From a checkpoint of a small transformer trained on Wikipedia.
Size: 21 layers, 3 heads of 128 (1 for keys and values), MLP 1536 tanh GELU, vocabulary 9349, 40.3M parameters.
Architecture: RMSNorm before each block, rotary positions, no biases in attention or MLP, attention and MLP in parallel.
Training: a variant of Adam for these matrices, 4476 steps.
Each number is 50 + 15 x the weight over the matrix's rms, rounded and kept within 0 to 99. Layers, rows and columns count from 0.

# up: layer 12 MLP up, 1536x384, rms 0.067, rows 269-295, columns 256-383
# down: layer 12 MLP down (transposed), 1536x384, rms 0.062, rows 269-295, columns 256-383
up269:62 57 71 38 37 73 42 44 66 47 30 54 50 37 82 41 58 54 70 44 48 40 60 58 40 34 77 50 42 33 76 47 50 36 36 39 47 72 46 44 69 99 45 67 53 34 43 42 40 56 37 52 91 56 34 41 39 30 81 39 35 32 48 60 56 45 66 51 52 57 54 46 46 54 81 48 62 20 64 71 22 65 34 48 61 21 43 58 62 54 69 52 22 46 35 58 52 42 51 71 59 26 50 71 49 43 79 67 54 50 62 39 56 39 47 35 73 50 32 62 35 39 41 41 61 24 66 68
down269:39 43 42 53 71 60 52 40 45 35 40 43 36 55 24 44 49 60 57 52 40 67 41 76 66 69 54 50 70 58 53 47 48 54 36 41 51 61 57 34 72 37 80 45 60 55 62 33 33 22 33 53 41 42 44 44 70 59 39 49 82 74 32 40 48 62 31 57 43 31 50 45 62 46 47 44 50 63 62 65 65 42 58 65 65 46 29 65 32 49 57 58 59 70 56 62 13 59 50 49 30 75 51 09 62 74 44 34 52 52 64 52 85 45 73 48 76 44 50 44 40 50 60 59 81 33 51 41
up270:35 65 64 50 61 63 47 61 71 46 40 53 50 46 36 66 39 46 57 29 44 50 59 52 65 60 36 97 23 37 62 40 40 53 60 46 78 46 39 84 51 60 55 56 08 74 61 62 37 41 50 53 79 20 37 44 60 38 60 48 36 56 40 48 62 37 52 73 80 41 43 42 44 65 44 58 71 69 43 38 50 49 42 37 55 46 63 38 21 48 10 84 45 67 55 80 53 44 39 50 10 56 54 47 54 68 52 56 54 36 67 39 72 35 73 78 44 41 60 60 53 52 48 46 48 38 50 69
down270:59 55 85 62 52 29 50 48 43 64 48 45 61 46 57 44 43 52 34 46 67 46 36 45 61 31 62 57 69 36 49 38 72 57 59 53 52 43 51 26 66 42 50 81 49 34 35 12 53 48 32 14 27 80 54 60 63 44 44 56 45 54 48 58 31 45 51 56 22 61 68 64 46 30 52 33 02 35 53 82 32 41 62 36 24 27 37 53 72 45 49 44 38 44 16 27 60 45 30 78 83 40 54 70 55 35 55 23 44 59 34 44 22 50 53 26 26 49 46 41 50 52 72 40 30 44 53 25
up271:27 71 46 48 30 65 88 61 35 60 06 39 18 67 67 56 40 38 81 71 40 49 67 35 54 53 54 57 72 58 35 48 54 62 31 68 66 62 69 63 51 62 44 06 17 30 47 50 34 28 34 45 47 63 67 61 72 27 45 58 47 58 41 75 76 63 32 75 77 40 34 57 55 23 31 66 53 46 59 39 46 62 87 54 65 84 49 35 70 58 38 66 49 55 38 28 38 36 50 65 53 53 53 63 64 79 49 21 62 55 67 35 56 63 73 49 59 65 34 53 74 41 52 58 53 40 31 62
down271:35 27 55 60 53 40 33 08 29 53 79 45 33 37 57 43 68 65 40 31 76 59 33 15 62 11 41 72 34 78 51 59 73 58 45 46 47 70 75 39 48 44 49 62 80 44 34 66 54 66 57 65 77 42 42 34 38 49 33 53 54 62 37 58 44 39 50 73 66 68 53 45 28 45 56 50 62 45 33 48 36 52 46 44 28 53 68 42 47 64 55 59 37 38 49 48 44 43 42 54 61 70 49 74 59 53 43 45 32 38 30 49 42 36 55 50 54 07 81 57 23 41 33 33 66 37 54 56
up272:52 47 32 38 65 59 57 55 73 78 42 33 63 72 38 49 47 39 63 68 60 59 58 57 51 28 65 45 35 44 44 68 62 33 56 60 21 68 49 69 63 37 49 49 40 49 89 55 53 60 44 70 58 47 27 55 40 52 61 55 39 64 23 70 50 70 55 48 73 51 44 41 48 69 56 56 29 52 49 53 27 49 56 37 55 22 39 59 57 49 75 52 27 81 31 62 66 54 33 43 57 25 48 46 45 49 39 77 31 55 42 61 29 58 58 47 18 44 24 43 31 52 43 42 40 86 38 43
down272:35 47 48 38 41 73 30 32 61 43 60 40 32 56 34 59 62 49 41 46 66 51 51 70 59 61 34 67 42 70 64 56 46 37 69 68 42 49 31 53 63 45 50 43 64 76 49 64 39 66 54 51 37 75 36 53 40 62 74 62 54 63 64 49 54 69 45 58 45 58 30 43 60 52 26 24 61 46 60 52 45 42 75 35 30 16 37 50 49 55 45 47 60 75 69 75 65 70 50 66 74 31 82 70 42 56 66 70 17 49 56 77 49 42 38 68 31 26 61 51 67 50 61 74 40 39 56 62
up273:41 52 48 61 43 61 29 69 28 35 72 53 49 67 65 70 62 34 82 55 29 56 40 56 40 50 34 61 40 62 35 41 32 30 47 47 59 57 23 55 44 36 53 38 25 56 45 21 59 44 42 45 41 40 69 43 46 51 41 57 42 38 33 76 42 51 53 47 21 23 37 51 59 58 43 48 58 65 42 51 79 75 49 63 49 58 18 61 57 64 50 54 57 67 25 54 46 51 47 46 60 48 64 31 53 65 59 57 38 44 55 31 53 70 39 51 63 54 49 46 62 85 63 32 64 60 51 56
down273:63 67 32 70 75 63 54 43 62 83 53 35 52 50 76 39 60 50 58 73 63 47 28 70 57 50 45 20 51 37 19 39 57 63 45 65 64 53 52 45 48 71 67 53 51 49 62 68 57 27 65 46 58 66 29 45 35 42 55 49 51 48 61 58 51 38 33 11 41 64 57 45 75 38 28 54 53 38 68 52 65 46 52 44 41 57 39 32 45 54 60 33 43 42 59 39 53 63 51 28 50 54 61 71 33 61 55 33 47 23 57 68 38 29 56 65 50 54 63 43 71 64 67 48 64 44 40 54
up274:53 54 73 45 58 40 62 50 26 69 47 58 45 71 73 73 57 27 61 71 49 76 81 49 44 33 54 35 65 56 45 59 78 33 34 75 31 77 63 57 72 48 42 19 29 21 59 46 35 28 73 40 72 41 34 46 43 63 76 63 78 66 35 88 52 55 54 64 59 64 46 45 54 61 36 58 37 56 62 69 37 59 65 62 60 44 62 50 42 29 35 35 15 48 73 49 65 63 61 50 43 43 78 60 45 62 22 51 49 40 50 61 49 19 50 44 46 34 49 60 67 34 23 44 59 35 46 61
down274:52 68 66 45 62 50 54 77 46 62 49 27 19 35 49 75 50 31 64 22 52 80 50 46 42 06 49 36 36 48 61 35 96 65 26 51 30 60 43 46 62 35 51 40 21 13 36 20 61 14 42 40 39 60 49 62 66 62 47 31 45 55 24 65 36 55 66 61 52 46 24 76 70 45 07 42 70 36 39 65 37 61 57 50 53 42 43 42 21 43 43 62 35 68 38 75 49 41 56 42 40 45 72 40 58 44 39 32 61 43 43 39 57 27 49 64 61 40 46 00 40 53 33 57 77 44 08 88
up275:49 65 72 45 36 76 36 44 27 68 46 57 69 49 49 75 76 47 36 47 46 53 63 51 60 82 62 73 41 37 70 28 67 20 19 68 28 38 29 53 55 62 38 60 24 41 26 50 75 58 52 75 59 26 57 45 60 31 31 30 81 99 63 49 68 47 53 68 53 79 27 44 53 36 38 49 55 34 49 31 31 53 68 47 66 28 57 57 51 39 52 55 27 56 39 48 66 47 65 42 49 50 63 44 50 63 33 43 46 20 58 47 44 83 55 33 71 26 40 46 88 59 49 51 08 53 31 57
down275:30 44 56 33 43 54 72 43 85 53 35 50 30 36 36 45 39 42 13 53 50 39 53 79 13 56 07 62 57 55 66 24 56 30 52 81 37 59 55 28 45 50 53 25 27 52 31 77 68 76 44 87 69 59 28 70 41 27 31 28 40 37 59 57 54 61 29 37 56 16 24 37 14 46 52 45 74 39 37 29 51 79 39 16 47 68 47 35 20 34 58 10 42 40 28 83 77 35 73 44 71 66 45 54 77 44 62 72 53 39 70 60 65 24 56 90 15 20 40 20 70 36 63 49 31 66 37 43
up276:58 43 67 59 41 65 43 60 47 56 47 41 41 83 75 71 55 41 72 61 54 53 52 50 58 39 25 59 45 48 72 41 72 29 42 62 61 37 56 35 37 67 41 47 35 36 56 49 47 39 27 81 39 48 65 22 55 40 36 32 44 51 41 47 80 38 58 69 37 50 47 44 46 46 43 48 31 44 41 59 53 65 67 59 56 62 00 61 48 49 47 58 51 75 49 76 61 61 60 64 43 55 40 47 35 58 25 57 66 50 44 33 54 61 67 61 37 44 75 35 47 69 38 46 59 40 35 39
down276:48 55 68 51 37 63 56 54 36 47 24 76 32 54 69 71 64 37 64 39 62 41 38 42 40 45 56 68 54 51 40 60 36 57 55 29 43 55 79 50 45 52 38 67 47 40 49 31 47 54 54 44 39 53 65 56 59 47 52 32 56 60 63 66 70 50 78 29 52 47 52 45 30 45 83 71 25 64 52 51 53 67 40 42 48 51 48 56 31 59 44 54 65 39 27 38 42 50 31 53 65 35 32 66 33 50 74 37 29 30 75 54 46 49 44 49 36 43 33 73 53 51 64 32 24 67 53 95
up277:23 38 68 40 28 45 47 47 68 68 62 80 56 31 58 85 47 36 54 65 49 53 74 42 49 54 43 50 52 47 29 34 59 55 40 94 59 48 43 75 49 56 46 54 54 46 32 57 37 55 66 64 65 46 64 52 57 63 40 67 48 16 10 62 44 53 64 32 51 53 54 66 62 66 00 19 43 71 34 72 55 48 61 64 50 18 32 43 36 38 47 54 57 43 23 37 16 37 49 47 32 33 48 36 43 56 18 37 64 52 46 53 51 55 61 50 43 53 43 57 70 89 32 22 24 51 48 14
down277:78 55 81 72 43 70 61 48 25 43 49 20 42 31 45 95 68 58 35 69 66 63 63 63 46 22 46 60 77 30 65 35 53 61 52 76 40 53 41 43 72 53 58 69 52 57 37 39 67 70 27 59 43 56 55 91 40 41 34 86 53 40 31 27 64 59 56 53 72 47 39 66 62 45 46 59 67 34 43 26 39 34 57 29 47 49 77 47 50 54 72 27 41 33 39 34 31 67 78 36 57 72 16 26 68 60 36 58 29 69 37 73 53 72 57 20 60 33 16 61 32 65 66 53 25 61 57 68
up278:44 32 48 58 38 54 46 58 56 87 39 50 49 31 79 40 54 42 97 34 67 41 52 45 70 46 77 88 76 47 76 30 45 58 59 38 49 42 71 84 42 86 45 37 52 36 44 53 65 20 52 44 33 50 51 55 69 49 64 44 75 18 37 50 81 55 52 50 48 59 56 53 23 30 66 54 36 55 42 43 50 59 33 39 44 53 35 53 43 41 47 75 41 32 50 86 60 78 55 63 31 56 55 37 39 51 77 57 39 34 53 27 62 46 43 70 28 51 60 41 30 47 79 71 53 55 57 51
down278:40 46 75 58 85 31 82 29 20 54 62 38 35 60 47 65 64 35 62 36 32 48 44 62 72 61 36 50 42 60 57 38 50 67 65 68 73 36 61 49 15 52 64 67 38 53 28 52 44 64 67 37 80 31 53 56 86 41 57 35 73 45 40 44 47 60 09 45 45 40 47 58 32 22 41 77 55 49 57 46 63 41 23 54 36 52 68 62 35 72 38 52 70 41 60 43 53 57 68 64 39 58 35 40 24 79 60 43 64 41 41 43 52 48 51 31 74 40 51 63 19 74 69 60 59 55 47 46
up279:38 50 32 39 45 44 23 27 49 57 38 72 62 50 23 69 30 37 68 41 44 63 29 73 52 23 56 55 51 23 55 72 55 26 45 35 52 85 36 54 56 32 43 30 27 62 28 34 29 53 36 51 52 54 30 60 56 42 62 29 09 43 46 55 54 30 40 39 49 75 53 50 71 56 36 33 22 30 45 19 34 28 79 68 43 65 28 75 44 39 54 46 35 89 21 66 60 34 60 37 43 64 53 34 49 23 76 58 75 45 51 35 44 63 77 57 34 59 39 50 23 54 50 51 35 49 55 56
down279:67 56 55 67 63 43 28 79 17 37 86 48 53 44 55 59 48 62 59 54 28 42 78 44 67 53 51 61 47 39 71 92 34 63 51 75 56 51 47 65 55 59 58 59 59 73 64 63 57 61 60 68 41 47 35 43 35 33 93 77 51 61 56 51 65 64 21 99 54 51 65 47 63 59 58 36 58 55 59 60 37 93 39 67 48 29 71 59 67 67 55 81 16 55 47 47 32 28 67 63 43 42 61 34 76 39 50 51 51 60 46 50 64 48 66 37 35 55 50 78 33 54 42 60 51 59 65 54
up280:24 32 86 63 59 75 50 65 48 65 28 62 52 65 28 43 76 55 49 41 64 46 41 62 49 40 55 48 45 26 57 38 51 38 54 73 15 77 28 63 49 67 61 22 11 24 64 42 43 76 47 71 65 37 77 58 37 56 45 41 21 32 52 86 54 61 56 94 52 68 48 52 52 36 35 60 61 39 57 43 48 36 67 46 58 58 53 54 63 37 11 59 21 43 32 70 51 55 69 52 50 24 58 21 41 38 46 58 50 30 43 28 48 56 49 46 25 24 68 21 12 62 64 63 25 62 57 37
down280:48 53 54 55 72 55 49 64 48 71 72 56 63 40 53 62 47 62 27 65 58 52 51 53 53 60 49 52 46 76 33 45 47 47 38 65 47 47 45 55 69 35 40 64 72 58 53 44 27 51 50 50 58 40 66 45 39 31 70 38 46 72 64 46 36 57 21 64 71 36 60 56 36 55 35 39 62 58 34 56 69 54 48 71 77 43 40 47 37 50 47 47 39 67 45 56 41 39 52 74 41 54 20 39 38 81 31 34 44 49 49 70 36 59 59 43 55 46 39 43 79 59 42 34 32 44 57 60
up281:72 60 53 44 45 37 68 66 21 48 25 51 61 43 38 85 43 38 58 22 78 61 67 48 49 41 44 82 70 47 59 61 49 33 32 28 53 40 44 67 33 53 44 41 78 51 57 38 65 34 26 56 64 33 93 25 75 52 52 52 16 39 61 70 83 45 70 35 47 30 60 29 79 68 58 34 37 62 52 62 43 96 53 75 29 44 61 35 16 67 29 56 31 72 69 58 64 42 66 42 44 33 54 36 45 60 57 11 45 42 62 39 61 46 58 64 77 66 83 69 24 62 57 44 55 43 74 42
down281:55 42 37 46 55 69 47 42 46 53 58 50 41 40 39 72 31 59 06 77 21 40 26 43 42 32 71 48 35 56 39 59 23 44 61 22 41 53 54 59 51 37 47 74 48 48 31 31 63 43 45 70 55 68 45 45 59 42 23 50 42 22 62 37 71 54 58 36 62 55 27 14 72 54 26 62 69 31 37 61 36 52 82 39 63 44 57 58 45 32 58 37 46 61 33 51 48 58 45 52 51 49 67 37 53 37 68 63 50 40 85 82 48 14 65 60 39 49 53 64 46 68 19 45 63 57 21 61
up282:52 57 73 51 59 31 83 49 53 54 43 34 63 44 44 63 50 38 47 48 28 57 66 68 49 69 29 44 51 27 50 68 42 57 42 86 41 40 64 58 39 34 47 28 55 52 35 61 53 59 48 64 53 06 47 62 62 58 39 36 53 53 43 29 50 55 71 53 47 37 35 57 31 39 49 48 68 72 49 49 36 65 49 38 46 80 56 64 16 62 64 41 67 46 37 39 76 46 54 19 66 57 58 66 64 73 44 45 61 45 43 43 09 56 58 31 40 52 42 56 52 79 44 53 48 66 40 64
down282:46 39 69 39 67 41 28 62 44 47 38 73 54 54 58 62 66 62 60 37 47 29 30 42 67 13 56 69 64 65 69 40 52 45 38 52 49 51 76 39 41 42 43 61 32 57 44 87 46 56 44 62 59 90 54 56 68 69 60 54 50 47 56 48 37 48 45 55 52 63 62 53 57 56 45 39 32 51 28 59 67 48 47 43 44 59 57 43 37 28 43 35 28 76 45 50 51 62 51 45 63 37 66 54 35 49 70 49 42 43 31 48 43 69 56 48 33 46 56 47 57 39 63 54 62 23 29 31
up283:47 48 65 62 53 49 41 62 48 61 40 39 43 16 40 53 58 48 65 45 62 33 34 57 95 66 43 56 51 44 84 24 62 17 18 57 35 77 48 75 70 70 42 49 60 79 49 48 43 66 47 64 42 41 41 32 62 26 63 47 31 49 47 58 69 50 45 60 45 41 18 55 41 45 20 39 35 69 64 40 37 58 43 34 49 35 18 46 49 51 69 47 17 24 34 80 40 49 17 61 39 53 59 61 59 34 71 55 50 60 41 43 44 83 31 61 72 31 78 36 35 32 34 66 72 30 23 37
down283:64 37 60 63 51 39 66 44 32 64 45 24 65 63 42 61 49 56 74 43 47 55 38 39 10 30 50 56 44 73 44 43 59 44 37 51 37 31 24 54 51 55 58 50 67 33 62 38 45 58 47 60 21 38 32 56 55 23 59 92 46 44 31 51 52 61 44 15 65 66 60 35 57 59 62 52 64 72 49 45 50 33 46 69 38 38 61 45 44 51 50 53 52 40 52 39 42 48 12 21 55 39 43 28 48 32 59 58 53 57 19 54 38 21 78 57 62 89 69 65 83 60 65 28 11 44 49 27
up284:31 47 86 42 52 30 50 38 55 45 36 48 54 66 86 59 74 39 68 46 65 29 20 67 49 43 59 26 46 31 64 63 85 32 51 53 55 78 33 54 54 49 42 45 20 60 42 33 45 50 78 51 47 17 24 54 41 39 67 44 70 61 48 60 47 37 52 56 45 58 41 67 86 52 73 52 42 76 35 53 61 47 39 56 53 26 24 59 70 35 53 40 30 84 30 63 36 64 55 43 31 62 66 23 57 63 42 43 56 37 55 56 37 71 45 65 40 40 64 54 48 44 44 53 51 49 28 35
down284:69 51 86 73 17 59 61 53 53 30 28 71 20 71 44 47 55 99 46 43 56 60 46 77 44 31 56 51 57 61 69 50 44 41 45 37 49 40 28 52 46 74 94 71 53 71 77 48 41 62 70 39 33 49 54 50 43 60 39 72 52 55 38 69 70 28 65 52 16 66 59 83 76 45 50 58 69 23 48 33 42 50 62 33 44 41 44 48 38 15 17 68 33 72 54 48 41 55 47 20 46 79 67 33 46 61 48 23 50 43 57 72 35 77 52 82 49 41 81 40 05 36 07 75 22 61 33 34
up285:44 33 60 53 56 54 44 49 71 52 29 67 30 91 60 38 52 49 48 57 50 66 54 28 72 25 48 46 45 29 46 27 57 38 46 58 22 85 64 44 43 54 41 51 35 65 59 57 47 66 45 75 32 50 49 80 34 71 80 43 35 50 24 61 37 40 74 53 56 66 47 24 34 48 45 44 58 88 19 56 46 52 56 44 57 74 32 66 39 69 54 61 39 50 52 76 59 59 50 54 49 57 54 54 55 65 66 69 53 55 44 51 63 61 39 73 43 39 56 54 36 53 43 46 47 52 52 64
down285:55 85 48 47 61 56 53 38 30 42 44 46 59 28 51 53 48 55 32 73 69 45 45 41 31 62 42 43 55 48 40 68 21 37 65 55 63 32 28 26 35 48 57 32 61 64 40 36 39 38 29 34 62 47 67 39 53 40 32 71 55 60 63 49 56 69 43 58 58 26 44 47 59 51 69 62 51 47 61 62 44 57 30 55 46 37 52 53 50 41 40 46 49 65 45 16 36 32 44 50 52 39 44 35 53 35 47 33 49 28 59 45 48 52 60 28 47 46 48 38 53 47 59 44 32 59 38 22
up286:27 34 57 57 48 54 35 53 44 72 75 72 66 38 46 17 40 51 99 41 57 52 54 45 30 50 30 32 54 59 46 50 67 40 59 54 22 64 41 55 55 54 66 52 66 91 52 44 17 70 29 71 53 56 33 64 51 26 26 62 43 52 53 63 56 53 44 63 54 46 55 51 29 53 46 69 26 55 55 53 63 56 57 55 74 46 27 41 46 68 29 36 51 51 12 88 46 52 68 58 70 36 51 37 45 28 36 50 54 17 51 53 23 64 35 69 53 57 67 52 32 70 44 39 54 27 60 27
down286:46 50 43 66 55 41 78 32 60 17 39 47 42 78 57 29 47 70 62 49 53 35 46 60 36 45 45 42 60 39 32 28 76 26 15 38 39 58 42 38 42 44 56 48 70 24 64 37 43 46 46 31 52 35 54 48 26 33 51 56 35 22 44 42 35 56 46 60 46 57 72 26 04 48 59 60 50 30 74 77 41 77 52 61 60 69 53 29 37 50 57 49 50 42 77 52 52 50 28 52 56 52 60 63 56 58 45 65 37 57 37 38 37 59 42 34 72 64 26 69 47 64 31 57 67 48 95 78
up287:39 29 60 58 41 74 77 43 79 51 70 27 41 59 38 51 59 29 75 45 74 51 28 78 41 58 45 62 44 37 58 42 56 34 55 71 25 62 47 89 53 52 63 61 32 54 51 54 45 74 41 78 56 17 53 57 56 72 61 36 42 62 56 56 55 57 62 47 32 51 56 50 38 50 71 37 56 83 47 75 73 83 62 27 56 54 40 42 43 62 42 73 48 40 34 63 42 73 47 58 56 46 67 52 50 41 57 37 81 62 45 51 36 68 51 66 52 48 53 74 38 76 43 40 52 41 16 58
down287:65 62 63 53 55 52 61 52 68 45 68 47 24 47 57 50 65 49 55 45 32 67 15 37 33 30 70 43 58 38 54 49 33 50 51 33 34 38 62 10 45 44 49 77 36 48 50 70 56 49 58 32 30 49 21 35 53 45 43 45 52 69 58 51 50 35 44 67 82 25 39 38 37 39 49 30 14 66 36 49 19 51 45 61 35 39 62 58 52 30 20 57 57 57 31 33 33 69 31 46 51 28 56 45 29 59 40 51 60 28 63 45 26 47 11 49 23 57 80 48 52 57 57 54 59 49 29 26
up288:54 30 81 81 69 66 95 56 46 72 21 28 43 38 60 58 67 33 36 48 66 49 49 64 54 61 38 54 52 41 62 54 75 38 44 56 35 33 59 60 53 63 54 48 16 38 61 41 41 59 17 70 32 58 47 42 61 63 53 44 48 72 31 36 48 35 42 80 64 63 41 53 47 39 22 34 51 36 44 49 45 62 37 85 32 39 32 66 47 42 74 33 60 62 23 48 33 38 55 51 56 65 41 54 71 43 57 27 56 46 60 40 43 68 68 45 51 28 64 38 61 43 22 55 28 60 66 59
down288:44 30 38 82 39 48 27 76 55 30 71 49 15 47 42 68 54 37 55 54 49 41 66 48 40 30 65 57 73 46 39 31 35 34 37 53 41 43 69 22 47 61 41 25 66 54 32 57 63 31 35 43 03 65 49 56 46 44 48 35 38 57 33 45 47 60 25 30 40 15 38 43 70 52 51 49 73 48 39 34 49 47 63 61 37 62 39 35 42 84 64 47 49 43 61 36 57 25 46 51 39 60 62 58 45 84 45 40 34 63 79 38 65 21 65 29 63 58 42 37 50 38 85 69 47 50 45 74
up289:42 40 45 48 72 48 63 78 41 40 39 52 44 51 93 65 46 56 57 36 61 54 30 67 72 39 79 18 44 58 30 53 43 25 41 47 36 74 49 47 52 90 32 38 44 60 75 50 56 54 21 58 65 39 65 39 35 21 91 21 55 60 22 80 32 49 49 49 95 80 33 40 43 36 22 35 33 81 32 37 27 46 64 39 65 47 32 72 47 61 28 31 54 52 40 62 45 41 40 55 47 37 66 47 43 70 64 57 40 55 53 48 48 41 65 66 66 35 26 62 61 62 59 56 71 36 49 28
down289:45 50 35 54 26 52 55 33 36 30 48 65 52 56 45 42 64 39 37 25 58 58 79 46 67 60 53 58 47 33 47 39 70 38 26 47 77 73 57 38 60 19 67 59 55 69 38 67 52 41 64 38 48 48 39 43 56 33 43 24 36 80 26 84 18 56 51 54 43 49 67 29 40 54 77 37 58 48 70 77 53 55 72 64 59 24 50 27 38 51 20 37 87 48 77 33 41 58 43 54 60 33 70 51 46 73 35 66 46 46 54 30 49 53 74 24 44 58 11 50 43 53 61 86 52 54 61 67
up290:40 52 48 57 41 35 61 61 64 63 26 32 30 75 39 44 54 33 47 70 29 58 32 47 37 73 17 65 58 68 63 42 62 66 40 45 45 37 43 61 55 54 33 63 70 53 56 53 67 45 55 71 52 32 52 41 56 62 26 40 57 35 32 60 56 54 77 48 18 44 52 67 61 70 55 65 61 47 51 54 69 45 40 32 36 32 52 47 39 43 46 65 38 27 63 25 46 59 24 50 39 14 47 37 53 57 46 55 47 60 60 60 40 67 36 43 43 38 45 35 41 62 56 40 76 64 59 29
down290:58 72 52 51 54 94 28 37 37 48 63 40 47 64 70 56 31 50 43 63 89 38 61 50 52 33 74 46 39 50 51 54 37 31 50 51 20 64 60 49 47 32 53 43 23 55 54 60 41 29 54 19 60 50 52 39 55 40 71 46 35 55 58 45 57 35 10 67 80 58 50 36 52 47 52 55 51 51 24 52 44 60 55 49 56 56 57 75 67 58 47 46 48 67 57 68 53 40 73 37 57 78 51 46 54 53 35 38 63 42 44 39 41 42 69 41 36 55 51 67 53 45 39 37 28 45 77 67
up291:37 22 65 42 68 42 40 50 22 56 50 48 40 56 78 53 57 60 85 46 36 47 65 37 65 37 64 66 51 62 53 46 81 52 45 60 50 59 52 70 58 57 48 46 43 90 40 52 39 46 38 44 45 53 54 66 74 48 52 29 33 54 31 52 39 25 46 65 47 54 57 37 45 78 54 54 59 50 50 45 20 38 54 74 79 24 58 49 57 65 65 49 34 53 43 76 52 49 73 46 52 53 53 08 51 42 61 78 56 15 41 39 46 50 71 51 66 37 22 45 27 45 43 15 48 21 38 13
down291:67 50 30 30 49 58 53 50 26 56 48 72 28 25 53 50 47 42 76 30 48 77 47 63 44 47 35 65 74 65 63 43 44 37 47 48 51 58 36 66 40 48 30 56 37 41 41 30 25 42 29 24 28 50 79 93 38 47 33 43 50 47 25 30 53 49 71 46 61 43 67 50 54 72 65 56 43 83 57 52 49 84 37 60 51 89 77 38 51 48 42 29 59 43 61 63 36 58 71 37 46 39 53 56 58 63 65 42 46 47 43 60 32 51 71 22 59 62 37 33 53 62 32 17 68 48 69 60
up292:36 53 42 45 48 64 56 73 41 31 28 50 26 70 50 68 52 21 43 59 65 55 73 70 28 48 76 63 74 47 55 52 68 19 24 88 38 46 51 61 32 53 61 29 48 56 63 09 82 52 72 46 69 27 53 52 41 39 79 57 29 28 51 68 78 31 57 68 79 56 60 79 22 67 63 67 46 26 37 62 20 47 32 64 68 55 60 47 49 35 36 50 58 41 28 55 42 53 31 82 54 49 62 26 52 43 70 54 61 38 44 42 39 47 78 68 55 61 14 52 76 52 47 42 40 43 60 75
down292:50 48 61 56 70 56 57 42 63 51 34 43 47 45 54 46 63 68 63 53 49 62 72 48 58 25 47 51 58 25 67 30 49 55 61 38 41 65 37 37 79 57 39 40 56 50 68 87 78 78 51 46 37 54 43 40 36 47 50 33 41 42 65 28 38 55 94 36 64 59 57 56 54 53 32 28 40 69 39 41 24 53 62 49 46 69 59 55 47 42 35 47 76 45 54 43 34 65 42 41 67 38 58 35 71 61 71 49 52 58 67 42 82 50 31 61 65 48 37 34 22 54 58 30 61 31 70 58
up293:50 51 28 49 59 75 60 52 37 68 49 47 80 75 46 65 39 32 39 49 51 99 49 52 33 64 32 99 53 50 80 31 79 53 42 42 58 68 82 58 40 41 48 15 63 61 36 39 41 81 48 60 45 49 54 55 50 54 36 61 65 32 31 38 53 30 49 23 29 38 52 54 48 51 55 39 41 51 54 37 28 21 52 44 76 46 53 62 55 88 44 58 61 68 54 54 84 54 99 52 35 77 62 32 63 21 66 59 54 56 53 29 43 58 51 31 46 63 22 34 60 63 43 48 41 19 16 44
down293:34 40 48 47 35 52 27 49 64 14 48 27 66 50 46 40 31 55 61 47 51 65 28 97 71 56 18 38 69 59 68 58 60 49 46 43 57 48 66 44 69 59 66 58 79 52 51 24 56 72 53 40 62 62 42 58 52 74 68 76 62 48 33 37 53 47 73 55 57 32 60 42 59 58 61 49 27 32 46 35 73 26 46 23 67 16 71 53 57 55 47 78 84 29 67 92 44 54 93 32 53 38 44 42 63 51 45 53 50 53 56 44 60 42 55 54 66 73 54 59 23 46 59 21 50 64 62 49
up294:71 15 63 37 45 58 23 34 51 51 27 62 34 36 61 64 27 51 43 41 75 59 34 75 28 64 36 81 53 30 36 51 73 18 39 32 33 51 65 47 88 77 72 42 34 85 65 38 55 33 39 73 43 57 55 45 54 78 70 60 37 50 52 61 30 58 47 48 31 43 28 35 33 52 36 18 22 55 48 37 16 44 58 56 43 50 47 62 25 69 37 73 62 58 21 50 41 50 52 55 44 59 83 53 52 53 32 50 43 50 71 43 52 85 38 59 35 26 43 62 43 78 61 46 64 57 52 46
down294:36 84 50 42 54 69 70 84 59 61 61 64 50 66 44 60 67 45 63 66 55 45 67 53 80 46 47 32 36 60 63 50 79 50 18 55 55 58 54 73 46 68 52 52 46 35 61 50 74 37 50 29 53 58 45 77 35 31 70 46 43 73 54 21 50 45 55 52 31 43 55 74 47 37 64 56 49 56 76 47 85 65 56 85 62 52 45 59 56 69 62 72 35 55 39 59 65 52 54 54 45 38 40 70 57 52 46 61 62 41 49 40 59 36 54 53 67 54 66 54 56 44 52 37 54 29 64 58
up295:26 44 43 49 42 59 42 79 50 62 38 73 43 69 38 48 53 39 50 51 72 68 41 80 61 49 71 60 67 31 39 64 60 34 28 61 32 53 78 46 52 74 39 43 51 26 53 22 45 69 55 94 55 42 66 60 63 30 48 44 61 56 51 58 31 52 62 34 81 34 31 42 05 47 54 61 56 48 59 39 50 54 59 54 67 44 37 63 63 32 31 65 46 35 66 41 66 70 42 57 51 63 61 63 54 25 37 40 57 51 45 47 38 48 58 43 44 27 60 40 52 73 55 39 36 55 44 50
down295:72 33 30 63 70 52 51 57 52 46 46 71 61 73 39 52 37 48 57 66 84 28 60 54 56 49 45 76 57 25 66 74 58 41 20 67 62 37 49 50 71 67 60 66 55 46 16 45 68 23 46 43 38 49 63 65 38 30 55 39 27 59 50 34 45 32 19 71 54 51 22 30 45 84 46 52 51 27 45 46 27 15 43 90 73 53 79 71 39 45 56 56 41 60 49 60 45 28 50 41 63 71 43 66 37 33 72 56 62 45 52 24 32 54 54 28 59 59 64 75 70 32 80 22 68 46 57 55